Part of a small language model's weights: width 160.
Each number is 128 + 24 x the weight over its row's rms, rounded and kept within 0 to 255. Layers, rows and columns count from 0. Numbers have three digits each. The size before them is the row's rms in percent of the matrix's.

# gate: layer 3 MLP gate, 320x160, rms 0.0908, rows 291-304, columns 0-159
# up: layer 3 MLP up, 320x160, rms 0.0907, rows 291-303, columns 0-159
# down: layer 3 MLP down (transposed), 320x160, rms 0.0383, rows 291-303, columns 0-159
gate291 098:119144148140122119100125153125153093118118100130091117101132137116125145150110135129106123152113158135163145133076125152088136101091149149160116108095090125144139151138109121108157068149135112130124176151132088111153127163135113128138193164127087166134129174131131099136139160110132118107084142174153142140147120104099121105168136128130096081167161117112105159117084132156120110082142096101101104124135130123159103155140105112107148111130147117100123161166145172133169124161109114
up291 090:126121130128165144139144142140128137150142111126152139092120081136120117139144137049105110150154134184105124128131129107166098047172114105105131114070147128139087156107154125141124125130122117127107091157111136101102150101140147092127172097102154125115136114131123142159114112131154111128121109149132153101144100106168146154148123160121170142129126118151153147133077144173143097102136175144141161148121104145148151120165131137154138102104077156091162108141100130110137146143120150
down291 094:137126146117109110175111173137130112145136116132162140147125101164093100145166127141124135112145125084121109107161093116149113149103110152098148112127158106124085101137116128155126110124120183116104109135134141133171094127134176171102086138136140145135117135136137126095135112145154137153117092119115090097082157121138103130077120115165113165157081168102143109126177115130152145163113083124113189126138138140103140110106124142171160147111132107103128095146129144081132127141084167
gate292 095:108102140103113184155069137092099080170142150166145135105124137102144153128111141128107083129096136145133159100063148119153122105128132130143142159140143115145107161145173109133136163102121111110114108133185131147100149129145128138173123112141098110154132105157165166127141168122159107118179124113109154144156154099091128097078110144170122149129125116103102134106109171123103111095104127157133132162132116107089128147130130122115118130115131123113104140104124153133146151154073138
up292 097:121113108130149099162106120181111123195110149086135132145145155100167136157108165166089139133138116126110126136081139129108141147094119138108089140157102114139176142149135108097103151109126150125116068137146145140115091089133139161148099124161126135162124176150125133091118154095174124106170136160149116114147142087079124118104150113148114127113137105110128136131134121103079134089128115131119169130127075082134118125107117117110129160125142150107116109114127146111085121180127118
down292 090:081152154109090119106168112091126094119135165115126134081128149136129174083140133140161103062105085147139150109144142097183114119137130091145128156148129116123130119079108132132153119109157070151107155110139169117161113097136140127102119120167109117135133122158139090141133119172098113139149104169101138111126153175141138113116097148094137168102144163144103128140104118110169116128144141119146098120116132113098094134130135108140112163120121153169116114156153088143157108121099116
gate293 081:099153085114117116128086126155130149160123181174089144108146120129139146081140088118144127160132121134133160089120137085114120130124140140148151126141117155179158127130106128097158119109150137085109121119190123139145151167161139133112147115126140088156085125073160116102154143127109124101107136126122053122171132107133142128102147146096095115147125114146164105127105157144121150124089153124132071123129126168112107140124118106108099098148110120116165119161138119130125128098090163
up293 090:088124105115118123119121108152127152092119115176094126171144111124156147130144165124129132126096141146144160101160147116166135148166141140159117099158128142142104095080152090138174104092104101147143125112189090163113107158164135167136143157151125130137142103097165130164129126121113147122140122143139081140106087125130154145145121085108114156171136110145122092092101135129091108187143112094125105145138137137104114139117127173147137135096122146167113077136123113128138104166124154
down293 086:124087089135100118133104112128102122120106078169105153143135130136106101094142113117149115154159139173125159129151121113129110114101133091104120114182147144150181118151108108170145118107152164088143123121164118115123132171141126128096131148110129123112122125111120120153125147111137107122137112157142060135139137089145124119129129164139074110098130117138094099091110101100083143213140118129176099155169119157093104180107123152111107140104129111137147136159141127146144136132119117
gate294 111:100137145145113121113137061123160118171168137145127121152106129121081117118134152118113087122111122120074136151129124082145128139115168141193146105123117131113128116169106135147096148120123135175097115143117107168145131128114122122186186144141133092138163116156094080123115142089124142115126160138105165165114097096155107115098113119127171109155127075108108091164120142089139117157130163134118120163101117131117099113115107124116120098131141139125129162168159142136130141157146111
up294 116:116149158151118134122161076056117109109115120132156158149131131109094134090118130108088130115095132138114134150142144121138140161108131115120127140149182121143102126133081106114129154156085125135121136143175085112147143071163117125153148135101130124145145150138134124102085139111117139156106133122084175147148127092115106146106086143137115111171127101104115112167157164111127155174129155121121123155141099108136098098101142140127096129139177070153136129173117106155133135146161095
down294 119:159121105139135152126128151113148114085080134101137138090159118148163107127164112115119149098120134128168155095130134135118151108137082122078128211153114138122161146110124136099127105096136068079149120129134121116117089124106140141096115129158105150101134129146136174157135131154126139133100094145173084084117151142103137122125094115118130124087111151141112143096133138141150167136152138109148159133159143089143177129108115161142146125140135164132143113059125099163133135135137146
gate295 093:146142179107118132117134077106168098121107146091098119169095159142129123102154114093098102120082111130100135123098124121173114092146131118134128160128162095072116098169080128077130095128103127173148098140145123166123105115141123132152112122122105130151099090132152127131093149130131138129102124115130150138150152111127154150090141182158109106101159079106149069122176115101150154138171151138123136115138127144114146121134136162117141140140119095139152110108117101108129137131169134
up295 095:088156134137140144157145094153130122123132131076153132126131101124167108142132163121121105106115121140091111147117143109179140074133145135099091109117117183123135149130092130124155105089069115151170161146167151110151094114106153125128127116114103144143103117103125143149118166132106146104168101108142148131159164147111149140132146105115125158107134173139131135138146117082121134126155108113192119137152140180166122154109129113121179164115160110091168158115114138089149149105122118
down295 096:118134110150124139135099092119080108173134120110127113147136182135167125163179135150131098123062136129120135168140156127149111142100089129120123134149107170137144112068153102103119126134103123162111111132173099148172162125121106107105123126145131121123128105157152110140082119134114117102150116109142127125135117142114118129154124155096100149127135156132137133143129134090134155099101085179178166090094107149102107099162094129104144132130164111154125112138142088162166164158106108
gate296 092:136105144168129153114106120165157119091134129110156119118155114126119152129121086117153123103112173079153178148118122125108113095094103140159131112108151105130121123146120144183134069117174134143180137150075125139148167108157118139135150143115080114123140147156127078087111135145089158140146128094158104144123148112130161133116085105146154155123157088133170078112130163122096119121142126167101122108143120161130172105121146154109152147142105099126119134144123108122152123114165138
up296 094:069159091115098170123115185065181097068127103137138146131101150126148117128146164178141124098123137129109146142138093137114156119139118111142132114101121204152128130132134116154134133140119163131129139114128121158134118128142112129108158120130130136144114117163111117149175111124088162085131117144171102156147124119130166145164121170121167158091167148127130132111149166127131116159093117134125093128114114137141162153108159124143161115150137121122121160120098124153118156119071129
down296 102:072152102117096165150109139099138101127137099138128131151080124106192147159123166176134110118139163099181164130147138141147140127138135090168160097119129155116128108153129109135155139130152139127091162113139120128183133133137144144122129101148108130165104142136144091114116109128088142094138155130160112156141141120115174125138096160130192152121151149102137148160160133110137140172094106116087122147147097130149159123141138088133128144135121118082108120110130111143108088134087161
gate297 103:131154100188135104120121090145120088141127128114130148140115133087163152147120188075134097117094147110120154123128080128119112127131187097110135117123137129108081143135089121124116175102100080142139123151153110123123132123162121108133099125159152097114103130182127124137103122116118175078149137112141164129125139088106136137082110127120165098123151128128111125183121118125126088123126110122131115181101153123135150136123144143122128091146097099122160114173115090132144080158144139
up297 100:136126163117142100176103155113120132141120167128124132133110121132084131088125097141114129114122127175139158130110177155138146091132118180142120146110151157094118154171166131132113105142138169115127127125138180147144164133094143126100101122133153152144117117147120143080196103126147091175098121154131094130114140110146138113116088110132081158130101160142134094102129096090119147135166126123159116071156128110109139129140103101121147135156102172089130131117168145163128110149099130
down297 100:113110078133130144131117133113172130141106103152148154106144074163120158115125114133145107180152112136124120160129130171144183112110145086124136111157108122136142107105198090142135148133084125112127112121131148107113104127099172189144123162108150152134122143118142076093169132104132135140162094100139161122159153147134055153122126126148154136137109132151140128137169110151162129144163127127137130071149150111151127114176126120142115149130115140147152109141186141123128126127145122
gate298 123:173111143142147141125098105121149123089159178077121133098083160123136158127138096082143113102141105155134161150106065133111174121091085113127134154125109114125105137124134092105146161151103107145150151119112096102126114118136142109138132127155086110101098158138093149136153130073130152129093143144122099108138117087113107122138085162137114126115130148125166125143088095117112192105119120129089121091127126150139172126158124164127122117099107108150139095108128152124107152109100108
up298 118:149120098127113117126091107143147151136145150111096068141097106136119156101143106108137127134115149146118130159130116162118112146102131104122097116087154138140127108125154104176147124157102112136111133081105119092136073105134130166139143151141104125118123124109132135152158114070105158122142126149171133099133112090104134092127117108134150120095117143084187128152128129107113136147141101155058081097129148145158165136143130126125128110149133104163117143091128189135068168100131142
down298 110:109116107117122120134146104118106156146133142136150125170135166088146171146117190129125140129097158136112121084168118114105078136125131126170110139109087119094155140130149102116129095060157124146124123116167107126149187120115096127131113105136158092107149116130135139158143117119155137090110127133077153125158105147122145137115138175114154115151093139148100109123147131150172108089153136131183145122159119175142097109139117116108111115131102122133140088088155082112117102142091132
gate299 099:131146109207148109133133131150151142120104135162110132116146133157100090145137119100149114104131126117158098106147146137088144094144111139106155129151107126101151113114071150079083079103131127103172171178100145120105123118143162128122123137159155113087126101138127117116108110137125087134083153113169118100150120109153086138139134138123057140156120115124130118123133139140132147104106150151120146122109099084143138127133085085176120139133151109171155112132117129102104155094118147
up299 087:147156118134122123126120097129117149142073154105111125112141134088160122134074166115118153124138122156126155140145126140152128118115102092153134152152144099143118118142145139162120185114142138074142135105099186169115110110115161106139136121118144097144150132103126142156117077171140114138142106140158089148156170117085161124135193127167120127120079149119161142114129167123157109101134138119125133103147108117090151136113168080142114145094170108136141091104120161155118153143103150
down299 091:081137099155107158112140160142124113094168136136155136103139100122103147129096134121137076147079184094123178131091154128109081133149156140147143124179146111158101134154138101115140123165114114141168161131093157137168142091115145097143136136116179096138145142129115106126107134134122118096131133136127135088182142109073112127171132105145117139113137124110143086142130141134105123119094137162109147121136135149136065139177122118163085134137123127141159109119119149109133148129150171
gate300 093:112150125186170137120110126176146090115162152108143136152138099130174139142113123106129121183150182105125153102112103125104154065132133074140145111126091147146115116139124147140121120120111080108182110163066130144138110158147089088114088126152099112108132132167106152127120144126135156109119115129155155125104128095143143100122100127108155134109116103136132131131114142111122126166070150138133145144118141128113159098076144138158156136151117125165136159139131151123092085133146117
up300 097:108119146100089097155150097085120143143103130145140168148087162177151156124118133093151166109117142139131140124164118135147113136159142161125117113138120092122094149175129106086171135127150132124121151120167108121155159134112139163133153114119121174119139127071137102098159127137143132160097138122106124168176156144089121136122152152139084123115074143142108138104139108096127163131142133123144107125177097137147111122174131141119129118109175141129115131151174099084181118113122149
down300 094:129120158121078114123117085160145099123137120168106152105169117085144113093123132132129093185140135146154144151106117123138151094099112121133117182130150097180137086124160151118150100155125109125114089176104141133145142095116134120123092151137125117116120165111117121109099157110127129108157119097137144093138146104145098130124089084121140128117129141099159167129123129145127128130102149161119144166109068150116118108127140093109129100103071087113164122099076168146121133102120096
gate301 096:112117160116160134142160132124144149097107130135115145125118153104153155131151146145145120151138127143128149131138123134148120093122085129103095166140174167127114093118126104157109103105076128133071108083128165104141078144126141142116156132180097096165119105104105117110138123099134135122114169117135148129108130160158180175138111138109152136136112121114117138084112096136140155106122146110143116168121122105191111119134180102145141118081107110128170088121168098161098131089141103
up301 088:143069121179151156155164167160103131172159080151114079149113130117150157151100121109111106161169118149099122105141121116106162081089125085108163113126118134176138120123125127148149102113140087135121138105131151123113142105105102103133091120136101156107142136100123126170135134105102146163105120152114117125119146162151089109122125166134117126108158143144117159156139113127103146137117119101116141133090143107163126154166149105111106108167182145131090154123086122120142124086112156
down301 091:123122110107118161076152108109103098143126119097127117088118114126113085115142142079149139075129163133128113130129082114118171165121150137150154124103109098167124119149126127099125145148138164122124123182140052166135182093113120139132113142135172176148123116153173159124142121139145142123123104113105116148096113133114124118148091147138129089123130149114126142188146158097142121137117092132100099121128132162114152123134083155140145150174104149178123109155124155123115131142130093
gate302 110:151123116133132132150138101119121136116121122140171163117166118135153135101100131081169138123133132196124150110140111157093152066131129132155081128133138139136106140136136157161149125113136149085166138108129110105134087081099152162146111105087109152111065096111131130110137130120104133150121104137157110107153070142132149163121084121118125153123111101154166095102074174146148115104146120112146109141113092118144111121079117127096167117125118146122142081122089129109125152134138135
up302 103:165150092163122095186102169101103150115119151117186165091123160137145100122147139121096103153125105151139168151182073164119134106122121132109129135115163170140141149076114127146101154167114132130124101127136135125108140106150124138108130149102122105127105086117085101112134135096118120153118124160152142114121148113109124147082122098142156117117144131161097142119111149131117194098083107122128123128104128132128096137152121143143112055118132124132115142116105117164146107119077129
down302 107:152129121110128097168125145127098113099160125161138101117101163138107147134145135140123129109105137109179105111137151106170077141172120128135151100111141148102148123148084083136119113131089098145108113129109111125081156152124083116151170133201177113143137152125136158138094128115139127106130117101148193123144135111154103126136113094152105153112143143121115108116110106114095121161143129148085155128106174150129115145186111176165110112152139128102147165126156118112143122132144152
gate303 111:115116139121139106073149144159106110109145101158126157177086178137160145155088135124123103151161163083177109149146137101125138130104119098141094145117162124109152111138126150119124153122145144111135135190120130148153132118129088096112107141130123137086136136131136157101121120139146165186144156083110132136185128118097123152130130162100141119106108141102147089136158115154123145153184109140136134085113141116140179087134124106090133116189143136168120135145114125122145124111129137
up303 100:084172155130122130135126094121145122128134182139120137105102119111151142083098138123166104111111106140125155094157125121156100100090123153176109129080116099140114127157125133198135130155155136185106182122106170123142116137117130120126175117144104117142083143166139113140133137099164128118140125131159117114119162160134179141115116152122158121139127074136079149135090129137148113127152160111138090091134118125161111155159111116124149170100107158138152135093131133142110094117119154
down303 106:103087173115149146149174111115101124131119116132151161138130146114139133119112143110139100124138147099167107142173133104119125148135132136171130123081119114117164108115098114157102121119143136133114157129118141115099142123100158112115124150138131134117124075122125149120106124137131119097119150044112164149135116095116147160146160132097162133112116147097160108145176155131092145166133123171122134098128143137172167138069134128115149079193124135159050137122159150144136135115133126
gate304 095:134150144124132154175140132158159104096106113130136171088148147123094133150139177138171151141109117117137131155112140125106134110079130159115175150139140106146139092112188122124131146082108124117078152148154131142153157134080131123135133131135118124121110143094103148123158140154110111125102186104102151125118144125152108133116082097160137155107107151144123100068118109126091167089146118154167149083093100146114148116129148118101137123145169122124132138148112139070135140158100146